Weights of a small GPT-style language model, trained from scratch on English Wikipedia: 21 layers, width 160.
Each number is 128 + 32 x the weight over its row's rms, rounded and kept within 0 to 255. Layers, rows and columns count from 0. Numbers have three digits each. The size before them is the row's rms in percent of the matrix's.

# gate: layer 6 MLP gate, 640x160, rms 0.168, rows 78-106, columns 0-159
# up: layer 6 MLP up, 640x160, rms 0.161, rows 78-105, columns 0-159
# down: layer 6 MLP down (transposed), 640x160, rms 0.147, rows 78-105, columns 0-159
gate78 109:119159122117114136143170141129103093104122151093140104106082213122153141134092157093124162077072152155102119090078095100118140131070064069109108103171101127116133105089115109191214191154215139156140070162126120127099119119124091144130091131135166130162152183097087113101123131105117134126202169156157090155107129141154182056164112124119135136067158136123119086148134093109146131127098102105072144148124143145092140114145153072133146102168157053152132066104196122116116099157158130
up78 105:178137164167147162097100153136125162102143136150157080144118076159105117096141131138147083162141142152081114110154143142068067127113080130038128123121092105063131067124105089116114139094140119103109056082150074115175165110123150149158166097092115103133098113171176108119172139173129075182127082134120167108099156097154111133108120148087144134099166080156203120141139137114115161138203112124147148155105103184148183091121133075156072144110064158091077134149146151143103108094075080
down78 104:130127071142103176134078129132110095101099170104131200172160116121092154188132117119096092076138123190096153171119101112097133089154106122069116148128138124061150086147123144161165127130126105117091148127140118147107163113074083144162127147134085167118098123136161088160165112172200068183089149038077150149152133093127099210118113175122125080216137128140125107123108170098097127089140156202150106149122121154180165146104157152139156145082088108111146153090144127114121093090152104
gate79 105:137110080167122123151164226074164119107127120157074171059148129081168120104120112162078159144107116102119174123119163145166140141161130115114175089129117125141147103125148120157140111113178152190089155085049156127137100168095146083064192171132136134082104102098119118145127167174142152135146150145157137115176144161138123168110187118102111165112194151097048105045099138103119147054149104153143117121130139172157101120073138090076165145150106101158127129146090133083159123113118104
up79 106:130139140104077053130143058147136088157115156147177124097104156143134186133101150094123168087096206090119089093133137085118151146152103107158092125103114170102186104140139193045141106116141103091117086141089118121137110116151134123097056130152094167160119204130142112149074145117129053144141068116144148100155138127089115105111097137122080097145130064162139129144121126089102084116089095076073158143123122145136049136187108124147108149058093152121174119143128136116101153071164104
down79 106:128140173169154127132076104097115137021139174193105152152075148169121127121145179102126122173111154163133073171108156109131088166141152104131147117125121104112115181142153171133110151183123107105101047120197128078162120195129146131083127135095139118082117133106129087134123079112141070139127128140141093110192114189097158146139099107130132083166114112128134113158192190144100123153147107162122119113110227086093092100157103138128131026150135146105157128138136148164138120152116078
gate80 098:112118131143071142135163132157160078154087159155142135142159136110123119088121094187125028159099176073095086138076130151125147110098152131101157118125170134086130104097129142127121174164203128132178176161155120177120137116110168129115169155085165126048122158155137131104143091126176107138074117096187124111115130109153135087119110185101124069148123129177160134149068140140146164150083060052106159104117147122183066098153115126171121174136158095118142106090131066152141104160132073
up80 096:099114091098112158098148118130140132146095128127100118163123047117110096072154117065076189190148124130155143147115166126101188145136113077083123091127168110140160134137214052129188112092124134173152133141116121113098115162138108130179097094153157174098136116071170150141124160148153166135101115154122096098119097151162147156120137105149104110178141108104075116054138143157139086112089159146133172146076045096180177143099116106100126089196063152136113182114145089135139127099088100
down80 098:126121110172102131119134105118122083153164152134093101097158116133129119076097111086087139150181099149197126096144088125093078071193171079104137135037157164110120131097133142099126118124107103130086089154119140139163128142145089122118195066145133127151116121074106111180153213140193069092120124139080092129188152167081160110169160149151132166076192156069061114130134153139140145107144114113155158125074066119113128112106087120110098162099179135121118124144179111146083116162107114
gate81 103:172180100141181130101088107130106138169085135126078126080152106100120171109167128133191112136145122183149116090170126158153178142113091073139079130111130082142125186081123113116144192121094114199130164094134126138135087146109095179112087121118127126209086134097151124135125134122121087188157142161088117121134166104146091109104094050114124143153148086141122105158103100083136229210070098129147150168139124093167141120118183097144109117101120076110139126040119143122095098114131132
up81 108:141130145105084149153080081142150181138149110099145111107095151058062135166175142156092141174125159133152173098166081169074123172157135107103134119133137171144150118106094112154149124081144102122140149077096086139132069110236136185050152166198116152135156108111134126161151112114118134147148147131130165133097128102154200089097145144138123107160137073132089088173137109085143136181089138092162119115166101072152116125107170177143073100189098129099127183124142127143131091167174153
down81 108:107134152127125161143138077085170137181143138132151183152129134087176139098092197178065098170171157135129160052156095146134181079096083128129112166126060122120121135177142194079121096134110110119105143157130131097154096144166155112123148171100120149125132148078124157140154108052077096147097169120152186133197135167143122092116109092193145121177105135110094163163079137059141142091143098145138123117099095112123134102089165047137144137144122061093115167109095116180125100144119145
gate82 087:116120086153107167088161101126144162109109160118113122101136098203110136102115159146102087103168143087165143116150154099097098119189133131130140115194117196187121139138206113099134122186098105124118159113078137088120100085097127141071180081138072121113130146117159086128115039128059086097130125122105115109131074183122119138118127153108162114183155152108096090160146099116123103127142138066179132123147121095156084193137148081156125129172116073090136115139155080206148138067178149
up82 090:121201165070169085171151069134136114166134153122102089171136148115117093163100153079166140133155130092144134175112152160096128158114119147154120174105086134118113131142057154177122167127182082139136095174166092181094143111115207111152121172128201168171118123097094111149110203109171121140089123109161123147151142181137137138136119088110128159138121135100208115084115132122138064113145069157095120179103158112051169082092121131071131147117086132122120112111101169125141140204125142
down82 091:124180118024124133143088113146142082083099110114137169127133157097113064103068102104124145073126161111141121125098092139128170196150159156196131111097108159109125100141113122199180125121194155106139125170182106183115109137112174148146155129083138140156113137131130139121087101093120171176106062072176183102115114120122102158149070099107135100118169090166121134074179125122139073150147076095102127149136096137112063141104125171139144135132134167110148102168188136106112180171101180
gate83 099:125190148167140135106101147085096192104151102123104174107131127124113101112127108089079153160148117103084126162108117139175163140152081146123136197131112138124094122132163160125107128144169137131098135166117141110179113146166165121137130162151164097111135119067110080138099083098170161107088065045163096125149151188128162138075146147156172135111134125169183100129173092124107159130090124144092082143123094124087142172051112149067113121068107112188084048146183146054144163127166105
up83 099:092084149104174117117132172077100152110155083164135134122158113102146147109078076141125098135133151184187104141161162086137121121138092065196174085132113145097159188117083093081122159096115115199164106107119090135151106172191077081092165118150124120133163097167199155154133119136129147148139124162113152124116192068109176129111151165155132098113115152179106198139143145092049116167101125187155110172115163115150166135123130170080134137123067135126101112153126168125140091188126116
down83 100:146113110140065070139132157111070117133152095197120207153161124131102100039149119129090163116196162184095142171168095138111101089115124112126150079158113115066137113100118094134033123163132107178166140136079101153131125140158131164128111113118083174206126135114190109145149094165168105120141222144108155147124107122136114099121159161116114130142114098125136129046147114137108107104133138166097072139138112071100136116148161149146069120112065134129096143140164093132102126111181135
gate84 107:152158153123141152156118146203133133132134141150127198126125135088158124103097093111090102130102147178086182121131098119128121138146093080134097131146130115108138171128166153145117145167154099134042166154174123104157057148118137168119081044155122116098125166156119114165082153119157138139174174159122182159125139141062089153132106171175109075099053107179089133170100135116085188110141143105122110107172127133147086075212087154136169124108065131115138189144145168183132135109129162
up84 104:195060115113087051121152112105085157100134126138140115102068150157089083168107161169111151183159103105146108087154092136128163147124155119108139082124110140201139119201117097098144116142136144150123120181141163176156131134121144137105206171106093142143067160127134190170165118093126119095120100104138136067079086137165135160116036112102215171112073122153140111104142146188128153104151103137102185135140112142133189136111150151125164135104154134129114055132135091139080144146123142
down84 102:094142139116181116073133118176048109114155138146186087110109150097128118110177137145059120124137069159149085104054147188135108169099108121148162173178131093109153111093137135132154110107144108119178139087158194115136036149110097026140130142123134164149154201142078159118182149148032093159130145151120104136127128135132125134098183118112129140086108149116138133148094122083141133126127156146122146134201108106087077137114135149097098088128123106120098143117154089115147090166168078
gate85 099:108200106124073102102144149120149099168076128163086093139092135157088110137148149035152163132143140099139155158159177122099109090141203134073172114134165137137129123094138130183163132169128137129134131130084147157138157130151106135093131138051131122079176137182089137181147112160130067157098121145136110145163151151165164130095145175113072128118128138113174120211137074098054101140099098151125136132145140173109104120088144097146089134097091124103097185044113111142182064161107137
up85 100:118207102110082157088149118101114109184039087142084173153066158151053141128145152090084160122121105122125136120158178121085078083142162156067154093142151111135110129113082156175146102126116110136130157180115102167170104155130128109057155094079127136090114118154137173156149162159179104141133141103140128069151141138170156143100136165141137118106157145088148111138147137111099129090066136123109193084101199162149118135123097125088102158095115117142127189120106159116220122115079165
down85 096:140107083133088119107061175102081170090137107102140110106123111108054171119127172162117109123077126086144104093127152131159146156149124099171173053150114143152102137104114072114127122117114070119080145151165174118122157201160198126171085110131157132190163076146127095098108127099138187157102079083112167117163060154157104110141084121097092140165104118125128096128120173106189125126161120144155132056170130122099161117138158167128133100099082096135167074087084159152159092131120185
gate86 106:086150114109183129143144109183070129115114149138089210098147127091136118104073191093126123139132114187090102157114113110101117124125133093174136160114089079118151193129128106119149127130109124087161148072173182156117168125137075116185110108099129099148122113126081145083199098122128118121120162141148134086161175129079113173086184172120128146081134212139097075153133068118130151118142082150098159124125152118103139109119162092079092176185175144139133061072128099090174168100148149
up86 103:152100142172138158133109074149178157102177138108137086161120162157123104150128122173156135118142118114147131119119171175123158154157181104094130112215149149158128067180126195167064077120104162149145127163103144140130118109149141162100094109125101137134147150133109173124129146128139140150113089116122136134175118101121187106162112121128167193245049097107105133100114129117100114137105118058116191069154097172118158052131144170145149162053085164111150143161113165154138079101118136
down86 100:064142120089114145133139161085122129152133158085150118142097124215145063147138162099135107186129090088104111112114159114151134135131084136145040136112187118171184113094073094131084131144145164145172072154167118112096097106108169164169173096106151187096062088120112123166099103125135126139166102131152132142190147099186119134093078147123192117161224119157107115162094140128138125096090107147153109088188127115153121114093133095121111136142161119071131137126130146128100161167098048
gate87 094:082103100084154107151126119097037157116132094187119150133158105150106189147105152128129142067105144114110134108159105096109081120043147132120127124161125137155180082071140133182170104078175125122102129057150124119146140149163169123150158156062139072140119134161151123121151111204138126057135094139112117123072167149159085086147182137115091158142176119116110139116086154125139113105082096132145197186147123100093075107088120082124092126135122143141097144139189152200150128102173145
up87 099:134153092169063109127120086141106087133173109189192138129164151106098119146160126147155063096122137146135132104156124133136176121061162117112118170098173138110178095160120107117130066160145110171144124155118126152125158082114058174134070117151171121210093142136124121084131109158147118154083180101075107099108112170119110153126165122177104143133092149177093178133122085183146087175177149119181145141098076104111167070107141145173056118142118125094097127113139143094056107137153183
down87 099:122172089139229154138141087111149079098070153132150113136112051100077165113152125184126134119105075163135146103163055124111102161059164117131148100146136124130134125113148116168147143131140141148081155115150118135116156097064100102147078094079139104136129196100161099111089142157150130102115143213106168182108147203142108149164175070137142135103124163191114172198145116145187101142060129119103170173102101156134151137154134090124145100108160124112121130086109131153128090119106158
gate88 109:123090082175117082110180113152120118170138104163202143105157131142169086125081117155140086174122126156110108090189129128114108140137112131098156161180170154126209152175092135119150085159188225092116151083110145134148133122119113118127137156155146150059149190196114154132110150139143162127155110075137122130130070142135172133174145096094105177130098153140124143094163180156114158161106148166101173132073173102128139110132090115142095146104132076172127148086128101135113123214071082
up88 109:149147136111178152140150142094139122151122139140092113094169141131145175134123120101117166065127217085100125104107128157109171106075130107106052163093138131105090079173170125148209160076123071141070122130079146110118106117132134126163108164077072158136127116088097113082129160115139153095132122154121149109114098140127123187146243178155136105131099124110194120101084142163134130132146128115152142136084048135103106096093102057180141057132144169106111121186170125115120142143128127
down88 112:157179098152103092126170155142170112160111069096117190103159130084184130148117149152103180086129164131109135075104118140095149137174084166159135145108138108118185126130154167108160103129231203150028077131140160165150146180138150178151117201138174145126181194063132095114098098127125160106145125096146147119118079180105143139184140111124077118149107141121102146124163135164070082153081084146124153130128146131121071115160111123141131114132122125108127152171091095118118154136107164
gate89 108:154144143160120114165142142170148144159129118137167123186089127125148137163105155136105152160132162142177153140087096127137151144136145146126121161102093135131114093119092122141131096132134138158193151162109148119080145139161146110109077161038136142139127110123108142103109067105106112159125074160108158117144085179148128023174101191112076118160063055099178120214122065088101155136078078128163143101133126097123119163147112147134106140136125142191126125075061152131115049175184098
up89 104:167114126149120097094144078120155110180151111165071133129131150083116174163083075120126117194122094150096119157092154125181178132165084156142193108153141098144097154178076115121126139176057101135167115128124119089103106097105093129093085178126079162123160135171150150187126103107139079151125135160122159044106120147089101090074069146105138095128071138167154127141134095096145093083094140105119121104157141057082179148100208108136104120096150137114200082148140131132128165111120112
down89 109:145134115161095143115200093145161066132145077113120108160189170159181047138112137124170128117132135127161084138147100141150119139148143180049142127174101205131088109113168093165140120103190174147075187119134145099124185158065171126146144143145205111112133194162141083155189129109154166126134160128159147180138134170057098141113122104111163135130134158170111140118122117130151080094144096103077106143146126134125094099088085101128162124142096112102158081177131177104111145125078117
gate90 096:112179203157167095106124193125114130141178096160160096122090117117140082126138179137126158161118116115164141198138112140103142139138116159112100191120127115149102144129138095091166094164093105189150100121188151067140089119158071206154058131080145120164137187063114153118174094087124162087192062178097130115110096147125145158151165103145146148146141116149122182134151139099113088120167111133138135142140115168100088150118088172127146118138115187149115173113114106075115063120088072
up90 098:164133161166129082097117073146135132081086144115127157142129102146090101155112059158162153084110143110127131086188114108086124123108117123122143144174162199084090134186160144165075120108142115044120179144094072120165162113113080058161153064133121154123138192100193124146133097162135140199131100191105105126136149124123119162091123158071153110129099182110145148096056153150094199170118148150102146135132125085174118098154138124097115136149173103106134117099128121114196114123100085
down90 103:126168115114126112104084115169175066133129115126154091093112151089134178087066068161171143121117168167160113116140143160153170110157032144124099111116140123117128132142107186132123182113089113146132141171197138150121162055135088152142096125092158087112100165116160130094145120119092162130167166155163088127122114123124158126148077155110156152064165140111047151159121155140071189152080135129157133091067136131104188124129125139077099074186090111079125164173111111116098162180100126
gate91 098:087151120147099096152127098090139134116104146089106159186143117112121064104095136145130189092141047106129118185050118141057108138114131124118187102152125162101162119067106177158143139123135103097113098111097142122121137183117101161125105074079158151128073118150108143137092163093124082115115110126163155133140188185128182167134138139154094177174143102085108155109113090139163088119141124140070130185110146091165149111103073152135166131127152126149105160019151078183099179149114155
up91 100:176110114125160154111139173134151107092185105141100100070128209185127145126138062079173075152183186103157174065108107164178144134133073180152086141111081165130095081126152134104128133120150105139087078148148131136120088136157142109053153104142166144138148093175152115095144127119108151144134095076148178118113115164138119151144149148125142128117079082131125120029182072115125227146140093134105124113114109126156138111139102095112136103131085090140119070154173161100088146157123134
down91 100:140138104098092144161183058071139083112109129081128182141161123157152100105097149167128093143100172115152121122049119134108123146189091164128142118150119121179157100083144212102101111142149134094117186115141151162156118140138121157111061106106164075098112096183123102132081138098110175145191074144145148160099157078100147087168160117097172068135157185116088139175086126116139084182157131142053131154132174110086130166119100156145130092093151111111082153109149135141116116072162151
gate92 098:108234151095157119152115064128200120110157127173144105143158117138121155095123129214109118126111154217187113109212123117125134157140100106085126143180149155110083151133169130156037116119146139117174113158101110106093110104136120147168142150112118149146089174121098135119133164126086140178178119116130091134137159114139157113093122149120166103120067149189122113145121120143119105170145137133145190185139185091116156142082140154203123133168158166169118130147100142149149138141174207
up92 103:134195082123121136126090120115172103105162138195114068074169123136078105102124154201136103119088139165187078103173150118128108085123121120090151159113126160139098157144184099158112131103131168143132114136157094068189130121100156146115139076127042174107044124130135156129100115017109129154111114075114117135142127161123127099112152116169144086097135126220131157125160127145133113142163112121101123125145112099110214090142135163184100076133154145098100133129131153089112183135130145
down92 100:100089163156132125135112095191150174098068124116151123165139179131113107114157217129122120144146150153155168088198155077124151113116107125160125077206118145165112175104140092148094148109153142158149143119141096110189142148118113114132156092212115108072116128152080061116168161160104138161157163108110098218131084094129097104084153089140133142165107141076134104159118121168139138107149082111096145116127132168146096117124063056090171062132116126114117101163183128145094182142141122
gate93 089:085100095148168132108090090130094152095155082140132093123173109079112150101100085118130123126120106182078163152101087117080140213101123094124125124100115133151084137120129144132157169114155131186082089140102156111133144066108076081155159185113118102134133123175112093149127107080155076137122139166178064064096163105135084105171113137099159190131136138123167158116119116091173119198119146064132162213152115131155102136049160177143150143093162123159158079133129099123178167114125145
up93 093:167074141133175201123138121117120170137135112117074113101136117097115067159169070100148185110131097141098163133095149138084165218148109132108112109100108099151096078135108119115054187167122150183132075140093112134141137107124082141132140108070078093077161070150167083106126083145145115169106184147134147131109161116140115169155094110151192141130147157109157143099116127107147226140155147129149137139185102065142147131121181152131175161111155114194088076113111124094122113113132164
down93 097:203123189126144117141158146077141145153196124050129118129105132092136154139107138162102128083079143106132187149139129119109124125136096083117108111099130109119136121062122093113060161120103127124081170127115134166094117150142138137117159140095165146130154081123124105140161114199109201167117138145149120178089154172144122145090101115111207112147120091139173132155141132111089184106145127153103121011158158096181169143174174111098181108120119191160075144060113165121109082153134149
gate94 109:130112150155125127151228138142117131154128120121136155165177130104136099153079143084157183130155151131110111151097125144113183135143143149158127079121087154187101161154154126173113149124128207104110111196139171145128207125115078098125081140188111130168120128146188118111142161159145143110142180110105141152104167104093112200111083080155074171132202132150138071101122139100105110108119143128118079128159108137105107201070125175181139141169178116157160123126094096187168143157169090
up94 103:135075127145163104137150142126138101203140132088153152146120138076106114142091077130111122172160157166111089177109107174165143143103129118111127109124149096166095071162165114155111115152141147095181082131129123178163159161144117152113146144090071165141084094045136177159110092124153080146201197115125103075093165167123104141066132077143120146108171134158135044091143121166120182129161168061150117141115139131096110154133086193151099100125148174196152142096102128146125186129124100
down94 105:138149144146144139113114145149125147097182134138102118189111099113155143112084086090146082132158137146119185136149122115126074142122079105073139098156114096167145120072139182132096157222187113117093116166081110049131118149128143107147199180152174109131146110120112078096111197113140098167121113113149135156147153052166142099161125101084132172120113169154127145100120093145168157084217101136091120116129110070156162115119087136080111139105128092156144112132184078142165173115051145
gate95 101:166088102051146118132070201085116140135157117127138131104138128160171175156149050145176108105140137180091162151144149197131071102158117176088125136056121065160101142118134069103062112185106102186128125113131130112105086091127101140141114211185142110185100136159108112127196164136093092137126178132155068161100127105135128141142117134159114088099153127126088166129157144132126083152112120175141084135162167119151126156111169141167130131145120065098050126114131157123139107131120108
up95 098:140195199146103123187108114156131117133117104119146107126067067125131132220170169146141125121156133162159116174148180116110108101150123150093092130089141153108083135093135141096085094095140085163165116103126079146122132077173104212139095169139152130139124145133123154158124103065127175137114099144127088149113123074139162127102182163164133140182172124171093184119124168142083137170093149102166172142088198132152129137172081165159086082097101111185167105083149174149114157155142115
down95 101:169129108136143140136090138154151219106155096179074108154088137144127134123119161161138083134175101114127134138076121136153167154165146095159169123057130120121117131086187168151154102156176142131107095115129084095088120078112110133038119169188126108148114126115118040093119165148137132153119111120074133173128122132129146167131151148126189119187167160128158175149129105097205118176176110154100109169098156158085133116165072135182187167174090095134163129075126126109120161174153136
gate96 097:174120134148150109125106132137147103144190160112152189141097131118195116136109150159170099183105079143088131079154150177152176071117061123168125169114121139122150054143098098103122135088096109139143162066125193183115121125158089112105156120144140137106146150129130074116104171184184149159129129151080128148126129114105112115144114146138133097105177125111185122079118094149194110100202186101116142116114189165166057157095116164141093157134103106052177094135104102124111088066123121
up96 094:114146138088171115152139138096143085093124163111149120111065134102146158151099116187100163111129125145164117128074069109182099129116158096111110071164110098114156154071151128178121149085149106139149077098078102103134076144083099109149133093120131111096100106112115124089074106191133098221127134093145166142143146114119119133101122107125152156124108126092136128175190154158091111124052128087202155097118048123078167159126101068183120099087120203134113135071099143124161087180118140
down96 100:160158100162098149113138186121107105140110141129139124120128149124034132121148165155089126048113172107146120151073135102155099114107170158151179126090186153096161123112113144148173123082132140121082133072088109077117068088147065125147147112117097151185163111142180134122151155133152090174100101119116143088120108165122145189079081198113072162166139160134111107145172121143135156167075064177136163103166073126155164136142137091098148075131195145138073098107131104115160139171086128
gate97 090:183152171108126080158113153093123118183104110074167145118147100197139090134112196158141153096136141115110172155107165139108124131163094168157147131147118163130143115179167162159116162072099128139086074117143085168159135172170161145157123131139075156200115133108104141114123127154136057084166132164112111067108188083158119113164098139122183095156148126104138121148112105165058165080127142067139056140136093212158080103103121195129127116135143083129080075127160137161112132148127139
up97 092:167064142129196117147144138143112182133107084089158141137157131166157038123121120155084072148104174101156147130092159094098115093114116107183135152144158087182110145149143107176144188081158091113107117100094110144129113152110135089173085114142079186139173133121108141097172079111089170083212113093162159111142132125086131080129125144143154139144105086123088159146114111152166205104150130153146085150117102080110117125071058137109131126081161140130140142184153181147098157116148191
down97 091:146108128121138114172106157143134086169149113102157087098077139129025094103157161176158092152078140098199125145099118143163116121143063082117106107109097143095096124154217102127123146102122127138151131126122087164151103140170139085157130172169155167132130138103162178157126141138111153125158117137153141082120205136101115140175069129118116123116096125141151125143099077100072096061153074132177149131112082167102129075056083121092073099146097137161093115087211130090140136103101128
gate98 101:080158133140114140142152127138102100079118095107045132128149174050183100167164132130154166124159128072151152090125092168113096145112141082130124208077156148150092139169152156076135166129114175109157119124139132187150118133127145211117135147170143206143129170136111107109123162135123073109143154128172095095119120167037099120085143081119142119108079187112097179088142136141096154125157170101138117123185151132156078131126105127113148134153095107133100141127030081136110129105176148
up98 101:189083128182084081094093166129119128169124130111224108123131081205087183068106131161120042138137135150160102128098161107154137079143140091123126122191104125109134135080138111132153123142149083149114120157102093150110124109157135101123115107097120102102130138122161126105105092145152154089142105122101181095153109101177192141146143163149113179115165105120131102204094099145167123125166105143104118133077137109065178161140105163105153134042164170170144143080193121171174161113098127
down98 099:147134125074110092166156156115105161127104124139139088144175124110112100085159127130141132139148195160110093120178097178114000135139147121115087219135081133118092110175170142106124141157104188099139157094107112095133136135100123136159188097140130097149179141147126146116152191116121169144126125135136118066087220128111102136103181154166125105146164135142157133151113111139106119128029143152160114099120194068119083124098163102124165130143104154075131164110107113091172138142132069
gate99 107:146202141146098077158146094114153118144133096113184108147156129149189147145149076177143097076154138193166169100150089089111137107185100190146161132130145126142086122125121196112147201122087145096162114149138111097103084147137145153118090149106149122124164109198102145122087134166111111096095136185185113116098085170135067185115121121147099116162137090157045135141132146114139082129114105107131109113141181182146127052158120158119151145163108150157128162156108167109186068172110089
up99 104:120172093123128127129135126153185077198199110091144171152133117155135162166158076133091134098108130081145103083103108096062127110220115123150143105074089124166096116144128122150123128069113196168075084142114179087171149057153120112149109141140116176152122087093133101127105155167159141135164202141160108151136146149111049130127123138095085151113138104136110166126153092130125084168098149160123147090138150190116117103125073151173137119166100175194100080122120131174102157124165102
down99 104:172146163098104104174133149098125146117048182178101051096122083109112088100107126128114165070136040184134126178108117114093174170107143093134150098121079129119125177141158091135162127110170158153144173094125173156207129117145127137141070180145075083141116106089141113077089064085151143101091118099115152092150159106111197081106148139146120188126128168112142138108101144199119117146159105169128193101086151149112111153154084117126103131118156125116129156110103067112121141155155127
gate100 098:123196103117111150118141142088073099106103087111114125095187088151134086123109146132110208122178205151133124145119168119122115071100149125116174137172106128108155170122129074126165102103150122129110163092159084122164116129084132151160120082102103083139105176063146072163134169166132062103145147165180139158151117193160081100085146120201114122072100104161101138157155109132073163164120154159158079084114121071140113108164166149102147166119153200108106086110115136124103103126183133
up100 102:124119086111123103095122152163124159131130142143095103135076144106103107095170117165100071083152124138145106115151103069117127125185138128134112168130113178140126119113109154075129105140099102060105148187161146135044123160133171125040160107099124184125140111166082140105154078095115141125069143112133109140108167105137204127157107109102103108104154140090097105184131133074115117102119138211046142157171151150105108145096134096098060162127087101080141141148129217141134074192113108
down100 102:206179128062194115133166095108108184125131105113096167066125141106155122164107086095108096124069155119113147130097113141107138121150140110124119153105121183164170112142079153080096141156127131127071111117193149120165145140110120096110135147099112114154183093132108103155055137175109110138125119108102147122117153098127177072162042132085134128089181121174154088112154131086105135110160098113130154085124125169166065194160150139073123139162085122086145170066137186148110065141151095
gate101 102:079135120149143165103132100171183197171123190106133149134130138117211160108140102107110177161176144120130099080101074118115154117149125096139104161135087116113151141144172129146117078078087108093177142106150116129136101166140090108110106100123147180123126080150131141189103092108042154094133105161095144124148141139143149156099091129107150119158180146095135096147206106147124132083121097123127083090088155125141132057096160123127140149112239107089174151130131080147198070162139165
up101 100:092150123095171097105142106135116121183100117133118095120203126200122167113152085119175120115107112140095117152117120112141087142088102150117195130116149128137102148204084117112177112158138109112153137151118116213139074130100180171102134136084191137088164181106092112162192177139175110133082154110129134132124133112105088066102174127087096127103169103100165205117127146132134087182121133140118100164157145114149085141062147079133102140084099189068125065113108099162135154109087159
down101 096:190157130135156124132077168074112116153193078067182168133131143125091189164137152118149125106155139176113124197118154109106072121068131106160179133162175142102114102112117094120166144131125122135065099093152154148164117149071118146129152144090097088127167128118122095133206091070164128155142125096171152142106060138131102107201134136132142147129079062175073103134139101069089135151110138089102146130138060114141149114124145086127127100148104144213137058127097115151127153137117155
gate102 103:136126132181169131171105130098117120174111145166131122171114053133121166065131072136167094132100128108188154114137126071140075112129151159096121141083086192142109103075112141114151110138117138123131167174142148090131123200124152113100134120196190069081182137146172084087059162186117198147157087069141148102157134088142129191098101148126055148141153157132131100114111162115142045121093121138166147102128106133135124129140159118110105138131110081157150161114144067096177144158121151
up102 102:152147121141088164033150156180116122136121113150081109120118168139075108148182167171131147128127124133165111146138117089111082191106100141141126106158143190117136163127176124128121110164152108157115123106127179094197150138131074133129127128116079124084192107143048152124146128130133122160161086158182113127116138088109119167076101084134131117111107150123082090117179106144107166100105169112122092140157147137151164149238115137114085053096182122093177112148205159102136138074118178
down102 100:088146138140171087102137096188123167089108070167115175079120153145112139113138153165186122093134093146115098140153197167133086131106187104089133132143100100123087035163161112105112105154160115128156098140183140123108138185110188072075156115148116102107083175195138115176162106193110148152147147094176151128140151085134097131159139140170084130157159048146192147213136106144144092164121137133136139115130130145177105121165127115105140146180148123121137127111132094195100135140177109
gate103 100:162111109116120108161094085125106127067086114092098190082172132179132128069157144138093116111120172102096100139171169111166081079113114128131096167128150147144103101137142096107127109092131115133071136155136156085035125176120161084151106127132145100099081139091160124138111061054138083164071121132169134149111174156129171117186168135174103083093128093182149117155127163094115082127176157113174163132177156125190119151098125126147181153134105122107040156092105121089134095153157118
up103 101:116133147105135132093129072142122146156166063100106064146116111107150141153113100144157134134117153108126110084114130173071195141056132131203188147134092063087087114144116178157117142147115103103104103080178125181173103099167117137144152113124090119143158054174139051093090101156139161161152076123153128087103200096139088095127141132096125106155124133128094140134108139114144073149098151082167147069105113089110179130155148126168068138121146103163205097139085163110169169136132147
down103 103:146140174096112124108205125171109095183148175126167068152128119065070140158130070118149097110163097174126122143102130114148144156151133128094188095056141164148164117098113095157142079152101101099144156161136117080129111148137089163113126117127088157085125134164138073156142152144149181120066120155113083148146153132123103113129141094076105163097153112072162116100075067142204160113027121121157179166070133115115135142111165098084128092097128148136113064120097175126113139164142164
gate104 098:157052090159102119129137145118163175152113155138117115138146101100158137146080154186130191170107128104086157108125138118156112124134098182138124131112120084125171144167182193138154082160107140149143204186106128203110069095110136182163148143112114174092177135147104166101145116151108126088128191142079113159115075189107134077090149164162116108108104061121124169118077107142159119226112155118140066122136111124135144111135088153143165147101097088091155149083090124143150149097144080
up104 098:141137125137065130122124170096152115143063194153129159095094104136111194144117126177138121168177092124093168130129135138110119131170160206148146127175099149114160109174158195104126082136065129195170132106118154111227129103057150122167134128105122114115179121150082167107157167147094193209161127180063116134102129139064110129082145112157135113131146118082136115142114125114126148111125074108117097092113131114145109117191110116068131105156098158172151161099131174173130158156129121
down104 101:086155113130150148098136093104182121141131114129135152124033123201079166126108136173103122161171135129112170110097089095158129237128086125082156129156108123144139128102133095146079153125090062189137103103118148151116099152134150084129167131102137120170163167148149067149145149074150110117143203094110048130138156124101061106101125075130109111138148120109179171119100120155168120126099109081153108080129050132108130171169166086169127075118118069100157135151146162124111127133129096
gate105 111:139167109075131153157136103211139161116161197143131125161142133149082141117211127150150164190153132113073120123155110143128134141101216135122159141094056152127168139126152069146130167155125109133134130124140166117113126133056161084120120148170132082148076147122118097155131133137097180142102111074169136112101121166099096170131103083160115058139165153096156121118184117116164151134122081089091150127128066140098102117146103113063147072175160069136077128079133066084133142134091163
up105 111:130144129098093130165153106209064140123145117142161105195139142127116132137168130143135209177177112116090114098134046132110123135159169176100155141089112161098133082122132067132080176124123070159113155107169143120124128089079136102121105126153114098088082088125108150145135157163096172112088170080135080183085094171114140144192108105145084106142159098167145189153172151104150086163138129100088176094061076114139115097146147088108120117175126046141106132104124087111127159137116151
down105 102:118092112143136120164148175109108131115098060110170057059091140147136186179108139131158141173061188135147110090105089117131167121139109094119137099080140137150114122177126150112072094123117088137088090105148094144081203089149108161101121104111149126153204106125189103090161146055156122181157088147108094156166125099115107167195139158156130110114075114120166139147122107122123091063112083139166121159134125121147152172131157102164141134124124176155154209104145198113127110135096098
gate106 095:185196136187149169160071161101162187109130119100145088105108134118099113188170098146145121143103179117113066157140073136160118063100120157110124106119119163118111146131103133123092162109164177119125179156172117115114163111137143095107124139121110138164160130108155134136096099171117042130116079121113105122174120131101153196145099127119053134120159157104144123172129157058116075129107178049157115157131158133092169063133114125142081137173129093071109198082097131058132107116128142